python train.py --n_layer=9 --d_model=640 --n_head=5 --n_kv_head=5 --head_dim=128 --d_mlp=2560 --vocab_size=32053 --activation="relu" --norm="layernorm" --norm_place="pre" --norm_eps=1e-06 --positions="learned" --qk_norm=false --attn_scale=0.0884 --bias="all" --tie_embeddings=true --parallel_block=true --init="normal" --init_std_qkv=0.0176 --init_std_o=0.00414 --init_std_up=0.0176 --init_std_down=0.00414 --optimizer="soap_variant" --lr=0.00227 --lr_mult_o=0.625 --beta1=0.95 --beta2=0.95 --lr_head=0.00708 --grad_clip=1.0 --warmup_steps=200 --schedule="wsd" --decay_fraction=0.344 --decay_shape="linear" --final_lr_fraction=0.0 --batch_tokens=131072 --seq_len=512 --doc_mask=false --train_tokens=649100000 --steps=4953 --dataset="wikipedia_en"
Each number is 50 + 12 x the weight over its row's rms, rounded and kept within 0 to 99. Layers, rows and columns count from 0. The size before them is the row's rms in percent of the matrix's.

# layer 5 attention query, 640x640, rms 0.0783, rows 187-255, columns 80-119
108:64 62 41 47 42 37 49 53 37 46 61 49 63 53 44 58 37 60 28 46 71 64 45 53 36 51 28 35 43 51 66 60 50 36 56 63 44 44 54 28
106:37 45 58 66 47 60 60 57 45 36 43 69 57 64 47 44 58 42 15 50 48 65 56 74 50 33 40 38 42 58 55 50 49 47 49 71 39 70 49 49
112:52 64 44 44 49 71 24 23 61 38 34 43 49 50 32 46 51 52 56 31 48 61 43 58 61 43 72 45 57 54 51 50 59 22 37 58 43 66 39 73
105:33 33 48 56 60 43 57 36 74 29 33 65 59 35 62 67 41 49 67 61 60 55 29 56 75 48 42 56 44 37 51 73 42 44 56 57 52 43 60 63
109:52 43 52 42 52 77 37 43 61 49 66 72 64 59 72 55 58 49 44 48 58 27 60 41 45 59 54 39 38 42 40 49 55 60 47 32 48 55 75 40
109:35 47 32 53 41 39 38 52 53 49 78 77 33 58 57 50 31 50 17 54 80 45 44 57 68 52 46 47 60 37 56 57 49 49 55 83 53 51 44 34
111:43 40 71 48 27 48 49 46 49 18 69 37 36 58 65 49 46 32 41 44 53 40 51 44 39 41 47 60 58 33 37 60 47 44 47 49 42 57 40 42
103:57 59 42 51 49 46 37 34 52 32 39 76 23 42 60 66 84 43 34 51 46 48 58 71 48 45 64 42 38 62 60 72 82 35 51 54 46 61 59 41
113:58 60 21 28 53 54 50 59 55 69 36 42 44 24 36 57 56 42 64 52 56 70 33 92 43 36 67 37 65 64 42 37 37 55 65 38 57 42 68 18
112:40 52 52 52 51 41 41 48 52 60 43 68 36 49 58 20 47 58 60 35 45 43 39 55 55 15 63 40 53 34 40 48 51 31 74 74 45 25 55 41
110:55 58 35 69 51 37 56 80 45 36 72 30 31 67 60 59 52 52 45 40 52 27 53 64 56 52 57 55 58 51 68 37 46 58 47 49 50 55 38 39
116:51 47 74 56 63 55 48 62 30 46 44 47 51 53 52 48 83 52 49 60 49 69 38 74 63 53 80 58 50 42 52 66 57 62 50 49 38 52 66 44
101:30 72 57 44 34 52 32 44 46 47 35 46 20 37 50 43 43 24 60 67 51 43 67 33 36 56 48 36 52 56 43 42 55 35 36 78 49 51 33 46
107:46 53 31 56 37 41 31 58 40 50 53 71 86 60 60 59 68 44 51 42 41 50 50 54 42 37 55 36 29 72 29 57 49 61 59 57 35 46 65 57
113:36 71 37 52 35 48 65 51 55 45 53 51 26 47 47 23 41 32 31 62 39 61 69 53 45 55 45 64 43 40 48 64 38 46 65 61 53 61 53 71
065:47 26 58 74 54 57 46 59 64 27 53 46 58 54 29 33 47 39 59 45 62 46 65 56 60 57 51 38 46 54 33 34 32 43 54 49 38 51 50 78
110:61 45 65 32 36 61 53 34 56 38 60 46 79 55 48 68 34 46 44 55 53 36 67 36 33 30 57 53 37 64 53 48 34 50 49 35 32 45 48 38
115:51 56 46 47 50 52 54 56 43 36 49 55 45 42 64 71 42 51 39 47 50 50 57 44 37 47 30 52 27 45 60 48 91 30 37 41 34 41 41 29
106:75 35 63 44 34 43 63 27 45 56 46 52 41 41 52 51 32 49 57 52 56 69 41 74 37 62 65 42 41 40 47 61 66 55 51 49 73 34 57 77
109:46 56 69 47 52 40 42 68 33 43 52 55 47 48 56 38 33 39 45 66 54 37 60 49 49 35 49 51 47 54 48 38 49 43 63 40 51 57 44 40
064:53 63 61 51 49 52 48 36 35 45 42 51 30 36 75 45 43 23 43 52 37 64 74 58 50 64 49 63 20 54 32 48 63 67 36 79 44 60 33 58
097:37 63 41 49 56 46 29 57 56 59 51 37 52 43 51 46 41 40 45 60 69 76 54 61 57 63 53 55 58 77 47 54 50 51 37 53 33 51 85 49
104:60 69 63 52 52 54 31 39 77 45 43 52 40 51 49 44 62 60 35 57 52 50 45 76 47 61 52 43 55 45 37 45 52 41 71 73 45 46 65 52
105:50 48 46 67 33 55 53 58 53 45 43 47 54 25 46 55 25 54 36 60 43 39 40 44 45 54 51 54 37 57 42 27 40 54 29 52 62 35 33 36
057:37 64 32 47 65 28 56 59 51 61 74 31 31 41 37 65 35 72 41 45 44 40 37 34 37 54 63 52 53 45 61 55 66 29 67 63 61 41 60 61
059:45 58 48 71 42 34 54 38 44 48 55 41 42 47 57 42 48 62 56 58 60 51 24 50 55 68 62 30 55 65 44 44 52 57 43 46 73 22 59 58
095:54 61 49 50 37 49 63 53 40 67 66 54 53 42 37 56 23 56 35 68 71 64 41 34 36 70 61 63 30 46 53 44 60 22 33 51 36 17 49 66
111:31 53 29 41 55 69 30 59 49 64 58 54 65 36 41 49 47 45 48 56 46 41 53 50 57 67 33 40 36 54 26 39 46 52 71 78 35 46 61 63
095:55 66 59 49 60 51 52 44 55 63 30 41 47 37 47 25 53 48 57 38 61 50 49 65 50 39 58 63 65 37 59 60 59 60 36 46 47 44 49 54
105:49 36 75 53 73 55 60 43 42 33 66 58 43 70 63 36 63 30 49 32 38 59 57 39 36 44 51 53 33 50 31 50 35 26 45 31 68 67 60 53
111:56 56 49 48 53 62 47 40 59 53 40 34 41 59 48 45 43 42 49 75 47 68 52 40 65 53 53 55 34 32 53 35 60 46 44 43 64 45 73 42
116:53 64 58 43 53 57 49 56 40 46 37 38 49 35 46 62 31 56 56 82 49 53 44 57 40 45 49 74 42 26 56 43 71 35 59 62 41 66 57 43
111:62 45 51 60 29 53 33 50 76 44 55 71 61 45 43 33 72 42 43 46 37 47 38 59 56 37 34 26 64 60 52 40 45 30 36 45 61 50 53 28
107:48 49 47 59 39 64 36 51 58 41 50 46 66 49 36 29 56 55 78 39 57 25 52 52 39 47 56 63 43 54 57 57 49 44 43 40 56 53 31 54
115:45 56 47 46 48 56 62 74 34 43 68 69 65 48 38 38 30 61 53 65 48 69 69 47 44 51 47 36 69 54 69 44 25 54 62 60 37 49 50 52
113:65 47 55 48 78 45 58 55 31 53 72 43 68 58 47 53 48 54 37 36 37 39 40 44 56 56 52 37 43 32 23 42 39 58 53 54 59 41 56 62
111:63 80 52 58 59 48 46 47 59 37 80 58 53 48 48 49 42 65 66 50 60 50 76 63 58 50 50 42 70 57 68 57 50 49 54 44 58 59 39 40
106:73 60 68 35 40 53 44 47 54 52 57 41 47 47 50 69 42 62 81 54 45 36 60 63 62 51 53 55 59 55 65 45 51 42 40 27 58 56 56 50
110:53 32 49 53 37 69 55 71 46 53 51 29 34 55 50 83 68 39 30 47 37 42 47 57 39 54 61 57 36 63 41 56 31 40 49 33 68 75 62 36
108:60 64 34 79 52 47 51 52 62 69 57 35 52 63 45 62 51 48 47 31 57 52 55 45 58 42 60 55 52 40 53 48 50 67 45 58 47 62 74 63
107:62 55 58 59 68 40 62 49 62 55 48 56 49 59 65 60 50 47 47 50 50 49 32 57 61 73 38 58 35 60 66 44 62 51 64 46 50 64 58 40
099:59 69 38 52 60 68 80 37 33 47 42 42 49 32 42 49 48 60 45 50 82 60 71 32 40 40 57 61 27 67 55 52 62 42 44 54 44 45 66 56
103:44 44 57 57 37 48 48 19 59 32 55 53 35 66 37 60 42 39 27 54 41 47 47 61 61 55 48 62 63 48 47 47 51 35 40 45 69 50 45 47
114:38 64 55 54 47 41 47 32 44 68 44 47 62 56 56 57 36 62 57 74 52 59 61 57 39 66 63 62 46 53 40 64 51 50 61 58 64 36 31 53
104:38 38 39 47 45 62 43 53 67 57 65 53 56 40 40 42 62 70 59 34 40 38 39 52 45 29 58 45 52 31 69 48 55 65 52 51 45 43 77 45
105:47 42 33 56 38 42 50 41 49 49 48 47 48 52 52 73 61 42 26 49 35 51 74 56 68 49 44 75 54 56 38 57 52 46 59 50 44 53 43 45
100:36 61 34 47 41 37 64 48 51 41 49 36 43 37 88 45 56 45 66 47 56 71 40 36 51 53 51 50 82 44 57 45 46 54 73 63 39 41 47 61
108:45 71 45 33 43 55 41 35 37 37 49 37 62 31 59 62 61 42 46 34 67 65 52 63 56 52 35 51 50 56 51 47 48 62 42 62 41 54 43 31
116:44 17 61 69 69 35 53 44 54 49 43 51 45 60 46 58 46 45 64 53 48 35 34 26 40 51 37 74 50 58 64 56 38 61 43 56 49 55 59 54
109:52 50 53 61 64 53 48 74 53 54 69 50 39 60 48 59 35 47 62 63 49 45 25 80 39 40 65 61 41 52 36 50 70 74 54 61 52 51 85 43
115:79 50 62 51 58 43 71 61 46 62 47 51 60 65 54 35 70 57 50 40 73 43 56 51 63 48 35 58 49 39 39 53 55 43 34 64 46 61 29 52
105:59 52 45 37 59 63 58 63 48 52 41 47 39 48 48 35 55 43 32 52 43 62 37 15 47 34 32 40 38 58 45 79 33 55 46 62 57 60 48 59
110:33 51 43 49 51 47 51 47 32 71 74 57 45 57 40 64 42 45 59 57 45 61 51 38 50 53 49 53 66 47 72 44 50 64 64 73 56 32 47 61
068:36 37 56 57 39 62 32 85 32 61 49 63 47 55 63 57 51 65 45 36 68 57 51 45 56 39 59 27 60 63 40 56 65 77 61 42 50 50 56 48
112:53 46 36 45 49 57 45 37 43 29 45 57 51 47 59 43 52 49 40 55 49 36 21 58 49 54 58 34 63 43 39 16 55 54 54 53 42 56 42 54
068:46 58 83 59 43 54 58 49 67 55 75 61 49 78 51 50 59 56 54 59 53 65 50 54 38 45 26 62 42 49 55 54 45 40 50 61 56 35 52 43
116:65 27 66 48 45 44 32 51 57 52 70 58 35 54 49 66 42 62 39 45 68 64 58 57 40 44 68 78 52 49 60 45 58 64 24 46 63 31 57 50
106:63 65 34 55 50 66 27 57 50 25 42 55 53 50 65 60 64 56 45 58 39 62 45 33 49 45 61 71 34 52 41 48 56 65 38 49 57 56 42 32
104:59 46 64 28 52 67 24 65 59 47 57 67 64 37 53 42 62 62 50 23 47 50 46 67 53 48 62 43 54 53 41 53 45 35 69 44 45 57 69 37
069:43 38 51 56 48 53 57 57 58 45 49 34 53 41 42 59 57 52 62 32 40 44 59 58 69 49 40 62 55 48 78 66 66 52 58 48 48 43 39 63
115:44 33 69 64 57 52 51 42 18 58 62 48 56 53 69 48 59 57 49 72 77 67 57 55 55 46 71 57 57 72 70 53 38 38 41 56 70 54 44 55
083:33 49 53 25 47 70 36 55 56 53 57 46 36 44 28 67 71 32 53 34 56 50 61 50 45 55 58 45 36 42 71 63 47 49 38 24 41 54 85 36
087:55 37 53 63 46 61 48 58 60 60 32 56 56 40 35 31 68 38 57 45 64 54 46 52 68 35 49 56 53 68 34 43 39 38 49 56 31 53 47 37
117:46 36 43 51 54 39 32 41 57 40 45 36 28 30 63 49 60 56 49 62 47 48 59 41 62 34 55 71 55 65 65 48 47 30 43 50 31 39 58 28
103:59 47 31 53 17 42 52 47 36 48 59 44 32 51 47 56 37 41 62 32 68 67 56 40 60 62 55 49 41 37 29 32 55 45 30 45 37 59 48 50
116:55 67 64 33 40 35 31 53 67 59 40 32 62 49 42 39 44 64 49 41 22 51 72 54 46 31 74 44 57 81 35 29 33 60 46 63 51 32 43 41
056:58 45 47 40 52 49 52 46 51 49 58 47 50 64 60 59 69 54 49 71 61 53 66 31 51 52 53 64 43 34 51 59 53 59 55 48 36 39 61 38
114:44 49 45 44 56 53 49 52 52 57 67 58 57 48 49 46 56 70 41 43 57 41 54 49 50 64 68 61 33 47 51 32 40 58 56 66 54 46 41 67
108:65 43 39 65 51 59 31 53 48 41 46 54 42 53 29 43 52 47 14 60 51 48 51 55 58 62 47 32 57 41 49 37 63 73 53 25 60 39 58 27
# layer 5 attention key, 640x640, rms 0.0812, rows 187-255, columns 80-119
125:51 44 58 56 41 32 53 35 28 47 59 45 34 52 59 64 44 39 36 69 70 45 67 50 46 50 49 56 51 75 67 50 24 64 43 53 50 54 44 49
116:51 46 53 57 32 49 56 33 56 52 72 58 46 48 61 55 38 41 38 65 50 61 55 54 43 41 39 65 32 66 71 50 40 49 67 48 48 55 36 50
118:22 51 50 59 34 66 45 34 33 49 54 63 62 41 51 43 50 34 63 10 28 51 52 70 60 45 55 50 60 48 57 61 48 35 43 58 66 50 35 54
115:35 36 48 47 52 50 48 41 48 42 49 38 35 34 74 63 66 41 41 37 39 47 30 57 53 49 56 59 57 76 55 59 40 48 48 41 61 58 41 49
119:36 31 41 78 64 55 49 52 49 38 46 51 65 35 59 41 65 48 55 35 51 41 57 49 36 47 35 56 51 60 53 36 42 53 81 53 39 49 51 59
125:51 79 22 41 31 39 61 39 67 31 62 59 57 59 47 32 45 35 32 38 57 58 68 57 78 55 58 46 29 55 55 51 51 63 39 56 48 55 52 31
118:53 61 49 55 61 68 50 44 34 42 56 61 68 78 65 56 31 45 52 43 61 52 46 32 63 40 47 31 41 48 40 53 35 61 46 72 48 52 52 54
113:46 78 52 55 36 51 30 33 42 28 34 29 39 64 64 43 46 56 41 55 60 27 48 56 31 59 42 47 34 60 75 67 62 43 49 65 28 33 45 59
126:63 55 30 61 37 52 38 32 45 61 42 58 52 39 57 59 51 31 56 41 50 29 30 56 25 48 54 53 58 57 47 56 41 59 42 35 52 76 40 41
126:51 49 54 34 42 55 63 52 54 51 42 57 38 29 56 21 46 41 35 50 39 54 43 48 57 48 55 50 65 42 33 65 53 53 50 56 51 46 58 45
123:67 57 30 59 67 43 62 45 55 41 58 53 41 58 66 63 48 42 50 52 64 26 51 55 62 78 65 51 37 43 20 50 42 54 50 61 60 51 26 43
126:52 63 49 51 58 47 19 59 46 52 32 64 50 55 56 50 61 47 48 55 67 41 42 47 56 31 54 48 57 37 58 52 60 49 39 45 36 73 31 35
118:28 49 53 41 69 42 41 83 51 59 48 41 38 64 75 36 72 63 47 43 53 36 39 60 59 71 50 50 53 35 43 39 81 42 53 55 49 61 47 44
119:52 77 43 53 38 42 56 56 28 54 50 54 57 69 36 61 65 43 57 44 71 27 58 63 39 57 27 51 61 62 53 55 39 47 63 56 53 41 51 40
125:68 73 40 55 45 31 58 54 48 69 43 55 30 42 56 42 66 49 25 58 20 62 47 50 61 42 60 50 22 20 55 50 53 51 35 65 45 58 54 49
068:54 48 75 53 58 40 51 33 47 36 51 39 58 48 36 68 38 49 44 44 47 69 62 36 58 56 40 73 50 55 50 70 33 53 62 33 61 47 60 52
118:62 32 53 24 40 59 29 69 35 49 45 53 88 75 43 59 41 54 62 53 62 39 57 49 42 36 46 36 40 45 49 54 40 65 45 21 50 15 49 72
126:36 56 63 43 73 35 48 46 39 35 58 39 42 57 75 36 52 66 60 59 35 51 70 50 65 45 36 63 50 49 55 41 49 46 53 57 31 53 38 46
118:53 50 79 39 55 49 45 56 22 45 58 81 58 55 49 50 33 44 46 48 57 76 43 56 50 53 65 40 37 65 49 53 72 45 54 36 58 44 33 51
122:46 49 45 57 47 45 53 37 57 65 55 63 29 60 33 44 38 27 49 67 41 54 35 48 57 50 46 55 25 43 43 62 39 56 46 33 50 56 55 54
070:57 53 58 52 58 67 73 69 46 82 56 46 43 54 48 43 58 35 53 52 31 40 41 66 58 33 58 54 58 46 58 54 75 65 46 55 59 55 53 47
102:48 61 45 60 45 37 47 54 37 68 46 48 56 54 49 56 42 41 57 50 60 66 49 62 46 74 56 42 67 67 33 79 64 56 48 32 48 50 47 48
118:43 75 57 56 63 57 28 72 39 54 57 44 44 36 42 56 45 57 13 45 23 48 41 45 57 50 61 49 61 37 45 43 23 78 58 33 49 58 58 49
114:69 30 43 53 46 47 73 68 59 49 63 47 84 42 38 41 50 36 21 54 60 44 47 54 60 46 50 46 65 45 54 46 54 41 28 43 48 45 67 40
059:44 39 46 41 36 43 59 70 38 43 50 55 25 44 52 45 33 48 22 39 77 29 35 36 66 66 53 40 53 68 45 55 48 44 44 80 41 37 41 53
069:58 33 65 51 50 42 59 30 53 66 55 53 59 53 60 71 44 44 45 55 52 46 61 51 48 43 47 66 43 33 57 61 72 66 47 37 69 58 69 40
107:66 56 68 38 60 38 61 48 36 65 43 47 46 50 51 62 44 51 44 66 35 54 34 30 30 60 45 51 64 33 65 44 43 36 42 40 60 41 53 58
122:47 55 33 35 32 52 44 50 61 63 35 42 35 53 60 54 56 36 29 53 52 39 54 50 67 66 44 67 48 29 39 45 42 50 52 45 49 66 57 34
108:67 76 53 51 57 54 74 39 60 90 58 58 53 40 46 23 43 44 53 53 41 68 39 49 26 44 54 62 48 49 35 63 62 27 53 55 51 35 42 51
116:55 40 58 67 54 60 56 53 56 52 74 51 45 52 50 68 51 38 57 64 60 60 43 41 63 50 34 53 41 46 29 43 51 56 56 52 49 65 42 40
121:42 49 36 91 37 61 50 41 31 35 49 48 50 44 31 65 37 52 59 55 30 36 53 48 64 40 47 57 26 63 57 61 41 61 45 23 54 59 44 27
128:48 57 41 65 28 55 52 35 47 59 50 54 21 66 62 35 52 44 43 52 43 36 38 39 63 56 33 51 42 32 40 46 57 52 43 48 47 56 30 58
121:39 40 33 34 26 47 39 67 75 53 57 43 69 44 48 37 52 38 48 56 46 46 56 52 53 54 50 51 60 35 55 68 36 38 43 67 26 63 42 65
119:40 78 58 35 63 51 41 38 45 27 53 47 51 57 29 48 60 36 43 42 84 42 76 42 49 65 47 42 65 70 55 57 41 41 23 54 23 39 32 43
124:54 47 53 42 42 69 42 47 58 58 55 44 99 51 73 53 31 54 46 45 48 67 51 45 37 51 51 44 49 47 54 38 39 55 58 61 42 41 46 52
121:69 39 53 56 50 45 44 50 50 69 42 62 59 65 52 49 56 52 48 27 52 66 74 33 69 52 51 58 48 57 55 48 41 52 49 57 45 42 53 64
122:56 64 46 65 47 50 48 45 55 44 63 43 50 55 51 41 57 51 68 44 36 70 45 47 58 69 52 54 46 63 61 24 49 54 49 46 56 45 63 38
120:33 43 44 75 47 58 51 48 54 33 45 34 52 36 57 62 51 45 52 54 52 29 73 50 43 70 49 53 48 40 58 56 60 53 55 29 42 52 51 38
123:39 49 52 41 49 43 71 46 56 18 54 51 65 60 46 56 39 59 39 44 58 43 49 41 41 33 57 50 49 20 63 65 34 41 62 65 61 65 50 45
119:49 43 43 52 45 44 40 60 45 47 51 52 39 75 54 36 54 40 34 45 63 41 53 43 66 34 53 50 57 52 40 27 46 38 40 61 41 49 70 63
118:49 41 50 42 46 48 52 57 53 44 51 42 57 42 57 42 67 49 47 56 54 54 48 38 45 32 48 52 45 55 68 11 60 46 56 53 49 30 74 43
108:57 76 42 68 49 46 74 32 36 42 59 53 61 42 57 68 53 43 50 57 54 60 68 49 37 50 39 44 28 59 46 69 63 62 71 55 56 51 62 52
114:60 56 54 41 82 59 63 48 52 34 49 45 41 51 50 58 58 35 53 48 63 45 67 56 55 39 48 22 67 45 37 26 59 42 43 54 53 59 56 33
126:45 65 50 58 68 28 42 69 46 54 50 59 47 45 23 41 38 36 46 58 48 39 75 52 69 59 63 54 52 37 49 64 62 41 70 51 59 49 52 59
109:48 58 61 38 41 46 45 32 40 57 70 45 49 33 78 38 34 43 39 39 61 70 35 71 37 46 38 63 37 44 78 50 44 51 41 52 53 40 51 42
119:46 62 28 51 75 33 62 42 30 39 48 49 46 58 39 50 51 29 48 27 64 44 34 36 61 37 64 43 75 78 36 31 37 49 53 59 44 39 57 36
111:35 44 63 51 65 58 40 50 47 57 55 59 43 54 67 63 33 59 36 59 62 51 56 44 52 69 52 55 60 23 49 33 63 37 40 64 44 39 33 38
118:51 52 65 35 45 50 49 57 24 39 58 53 66 31 55 61 46 56 66 50 71 38 50 62 55 32 66 47 38 59 56 58 36 61 66 65 60 46 45 58
132:59 57 45 67 59 45 48 46 43 44 43 64 44 45 42 73 51 48 58 45 76 70 47 47 55 26 40 56 62 58 33 49 53 30 42 58 45 45 67 45
120:52 47 62 61 48 67 43 66 54 44 50 47 43 58 33 39 74 61 70 54 72 43 54 61 49 37 49 49 38 32 56 61 59 63 52 32 50 47 61 63
131:61 52 53 51 57 32 52 42 57 52 51 67 53 37 62 21 61 62 34 46 20 43 45 49 73 68 39 46 65 42 49 52 67 57 58 35 43 48 42 83
121:53 45 50 52 54 61 64 54 60 55 41 52 51 46 53 40 61 47 30 65 09 54 41 68 73 55 74 60 64 46 61 58 45 60 35 67 56 50 38 64
123:52 59 44 53 56 62 74 77 64 63 56 44 37 24 45 50 71 42 52 41 38 59 53 60 46 50 61 76 57 24 72 40 54 66 44 60 43 36 63 65
076:59 36 44 54 44 50 33 61 50 42 33 34 62 49 58 56 39 53 36 27 64 44 33 44 51 60 48 44 41 60 67 50 42 58 41 54 23 48 59 40
128:59 59 37 56 49 63 21 39 52 47 53 78 70 63 59 61 48 57 50 46 43 57 29 66 47 46 51 42 47 45 45 34 64 55 41 55 61 61 40 32
077:43 59 43 71 39 67 54 48 74 71 54 48 59 59 53 35 58 64 46 49 18 58 60 50 48 36 58 71 42 17 62 54 55 62 48 50 59 45 57 73
127:60 36 47 58 29 52 47 36 38 29 47 38 62 77 21 39 46 57 70 65 52 56 40 43 32 56 53 23 51 26 63 55 56 53 38 69 80 68 64 62
119:51 47 51 62 51 63 57 58 35 30 40 60 53 63 54 46 37 49 44 46 38 41 57 69 45 53 59 47 34 23 55 32 56 61 49 43 44 58 62 37
112:58 56 67 59 39 57 47 53 40 50 47 53 61 41 70 55 28 54 47 64 29 53 45 34 54 31 44 42 49 39 56 64 42 48 71 68 52 62 46 37
074:36 53 44 28 54 25 42 47 46 32 56 51 09 43 44 38 43 53 48 49 70 37 51 42 59 42 66 31 25 52 35 58 20 43 57 57 31 41 35 31
125:32 35 49 41 60 39 43 32 45 59 48 68 43 62 39 48 54 58 38 34 64 56 80 47 59 54 54 34 48 49 48 62 44 52 50 63 45 58 50 50
091:20 69 50 59 32 39 42 50 52 41 54 48 49 25 56 54 50 52 60 44 58 53 63 37 43 60 60 60 47 55 67 47 58 51 37 30 34 50 41 38
096:75 54 57 54 38 48 44 38 57 35 43 45 45 46 52 43 55 38 42 41 45 51 36 49 41 39 42 38 40 49 30 70 49 51 62 35 42 44 40 51
124:62 39 56 55 50 23 42 64 43 54 60 64 22 65 46 43 56 55 45 69 61 57 62 34 47 36 44 55 38 54 52 36 66 48 61 52 44 40 53 36
107:58 71 37 42 43 58 42 42 38 42 59 41 47 53 38 67 37 49 43 54 62 61 46 35 59 51 61 56 35 52 43 50 36 49 40 36 43 41 63 51
130:38 52 73 41 55 47 36 53 38 44 64 44 53 40 41 49 58 56 54 70 55 26 41 54 46 56 54 56 57 61 64 58 37 41 51 64 44 58 36 36
063:44 54 35 79 47 46 35 54 26 28 39 44 43 42 69 37 48 59 50 47 54 42 39 39 50 42 54 37 37 62 55 42 26 51 52 48 33 38 66 53
131:46 33 57 52 20 40 41 58 55 44 52 75 63 48 59 55 48 50 51 79 81 72 66 68 41 47 48 69 58 54 48 70 62 27 34 52 38 67 59 62
120:48 64 26 44 34 59 58 42 37 56 51 56 56 36 51 54 32 55 49 32 37 38 58 48 58 57 44 68 51 58 74 61 58 55 50 50 35 46 56 59
# layer 5 attention value, 640x640, rms 0.0943, rows 128-145, columns 80-119
108:47 60 52 46 28 36 58 55 41 49 48 55 46 39 35 59 72 79 49 48 38 43 49 75 33 47 57 50 36 53 43 38 55 60 51 49 60 47 60 66
114:46 47 63 48 53 49 61 50 73 57 38 62 51 50 60 37 58 46 57 19 36 71 47 52 74 61 34 60 52 46 42 28 48 37 47 62 44 64 54 35
111:54 67 43 41 54 54 57 64 58 61 34 48 78 42 52 59 49 55 75 52 51 66 63 63 65 63 53 60 60 54 24 43 65 54 52 38 30 57 71 44
106:39 46 59 43 46 49 53 50 40 40 40 46 50 48 20 47 44 69 51 39 52 58 60 40 38 51 74 66 30 55 60 51 45 61 77 64 37 41 34 29
107:48 44 63 48 55 56 58 72 47 54 66 45 70 46 60 54 34 36 38 31 31 47 39 38 48 53 61 47 64 52 45 44 38 44 48 51 47 23 49 41
111:47 32 59 47 30 21 51 50 46 46 34 39 44 58 41 55 51 50 52 27 54 42 64 64 51 37 25 56 56 64 47 59 58 59 44 40 41 61 41 50
109:45 50 45 58 46 34 49 55 41 44 29 51 14 41 53 72 72 49 52 53 31 35 52 58 47 62 74 47 75 54 53 64 61 46 52 45 44 52 60 51
111:43 17 61 54 68 44 36 47 68 50 28 43 34 61 42 46 53 50 51 54 35 46 51 42 44 56 49 40 55 59 41 56 43 56 76 60 39 68 53 37
117:44 56 47 43 58 66 60 47 48 54 38 52 39 45 67 59 50 50 42 72 52 75 40 58 51 80 55 51 30 44 57 75 42 59 45 47 38 62 52 65
116:62 41 49 55 47 45 45 33 50 55 35 55 39 29 55 50 54 33 63 64 45 65 49 72 61 29 69 49 35 46 36 60 49 21 49 55 65 36 57 41
114:57 53 47 42 37 53 48 45 66 37 30 51 62 46 49 66 31 22 53 66 58 60 57 32 53 53 30 27 51 65 41 47 39 61 54 66 29 49 56 17
111:22 28 49 59 41 36 40 75 57 49 55 42 31 55 38 68 61 51 34 41 32 44 59 57 34 68 59 48 58 40 30 44 40 42 48 49 38 69 55 39
109:50 66 54 31 28 63 47 44 68 65 39 40 36 26 63 71 27 63 64 48 74 50 64 20 44 25 44 57 48 57 50 49 53 70 46 48 73 48 40 32
119:31 58 37 24 50 56 48 58 58 69 53 40 55 55 57 66 24 48 66 67 51 57 44 42 46 41 48 57 58 68 63 31 23 47 45 57 50 46 45 54
111:45 46 55 65 73 44 43 40 62 52 56 69 31 75 27 53 25 51 52 53 51 67 41 48 43 55 45 35 47 65 30 49 68 55 40 59 52 37 73 61
115:18 32 78 50 72 60 34 61 58 41 57 53 52 42 51 61 50 47 54 51 34 63 36 31 42 58 44 47 44 51 33 49 54 43 42 39 42 30 44 63
111:58 32 61 53 52 43 39 42 42 51 55 40 65 58 48 59 65 53 53 50 52 25 50 18 44 15 43 62 62 57 41 16 37 44 39 63 71 52 59 43
115:52 73 60 53 66 59 55 46 59 46 50 84 55 69 59 75 61 52 45 40 35 64 48 48 60 45 45 74 28 37 59 51 51 57 66 48 41 64 47 44
# layer 5 attention output (transposed), 640x640, rms 0.0524, rows 128-144, columns 80-119
125:59 61 46 63 58 63 43 40 58 29 64 53 49 63 39 37 35 50 58 57 44 60 41 56 39 74 71 69 39 55 43 57 43 59 46 64 42 62 61 37
122:45 71 55 85 44 55 34 38 31 38 46 49 48 62 39 61 41 65 57 55 47 65 39 54 50 37 50 58 47 40 43 49 29 70 55 55 21 46 52 29
116:64 62 41 48 61 49 33 35 57 68 54 85 40 57 44 54 62 57 55 48 49 34 49 61 75 46 62 53 52 49 39 47 31 56 33 64 32 53 37 34
122:71 21 50 21 57 70 38 27 38 51 47 31 55 50 50 45 54 37 48 39 39 66 59 36 36 55 20 23 45 44 27 32 34 54 48 43 48 50 56 35
114:55 38 58 37 84 47 57 51 43 67 34 36 74 59 37 79 55 68 64 49 69 47 34 66 21 52 56 59 60 47 49 55 60 66 55 45 42 54 35 41
124:55 46 58 53 70 73 59 31 35 52 48 63 52 71 65 22 68 52 49 43 34 70 50 51 53 54 44 57 62 45 53 48 33 32 44 38 77 30 39 30
117:32 63 35 48 48 51 36 53 54 39 58 53 44 62 46 50 19 52 25 61 46 51 29 49 52 43 45 63 43 62 52 48 50 26 48 54 63 45 24 58
119:58 65 48 53 67 43 50 50 40 56 68 53 57 76 87 76 49 44 41 49 57 49 48 48 43 47 45 44 53 46 45 56 48 58 43 35 21 60 38 45
124:70 50 49 56 37 28 52 36 58 46 22 49 49 52 54 41 00 54 54 44 53 51 42 43 53 40 41 41 39 59 19 57 51 49 44 56 54 56 63 34
117:49 44 53 37 57 39 49 67 53 55 68 43 46 48 63 58 77 53 64 53 57 35 64 41 41 49 57 39 37 39 37 43 13 20 52 57 64 49 42 90
118:41 37 26 48 43 43 54 38 41 46 50 50 52 64 71 43 85 56 47 64 46 63 65 50 53 50 66 61 57 68 37 57 55 36 49 47 44 60 56 61
120:32 47 36 41 45 36 50 56 43 75 70 56 43 63 50 51 89 54 36 59 49 64 46 52 45 51 55 40 49 42 47 46 64 38 55 45 58 58 66 52
122:34 56 57 72 59 39 55 53 70 68 44 57 36 60 40 61 44 22 44 82 50 68 43 46 53 46 59 47 48 47 48 60 38 48 53 51 36 53 35 35
119:49 56 56 40 60 29 50 46 48 50 31 72 55 26 61 80 42 48 47 43 51 48 58 61 55 38 46 48 58 44 44 53 59 50 40 48 69 31 60 49
123:41 45 24 68 46 51 63 39 37 45 54 38 43 43 48 49 49 49 46 40 35 80 74 46 48 77 65 51 63 50 48 40 45 45 51 53 25 27 44 43
118:37 60 40 51 46 80 54 60 48 41 60 50 43 59 59 55 56 49 60 56 47 45 41 64 46 33 49 42 60 39 76 63 73 56 39 27 48 43 59 38
118:41 52 57 34 42 50 55 63 71 47 41 45 52 34 49 23 29 44 61 42 46 58 51 55 61 57 53 48 45 53 61 40 47 37 37 46 53 22 54 41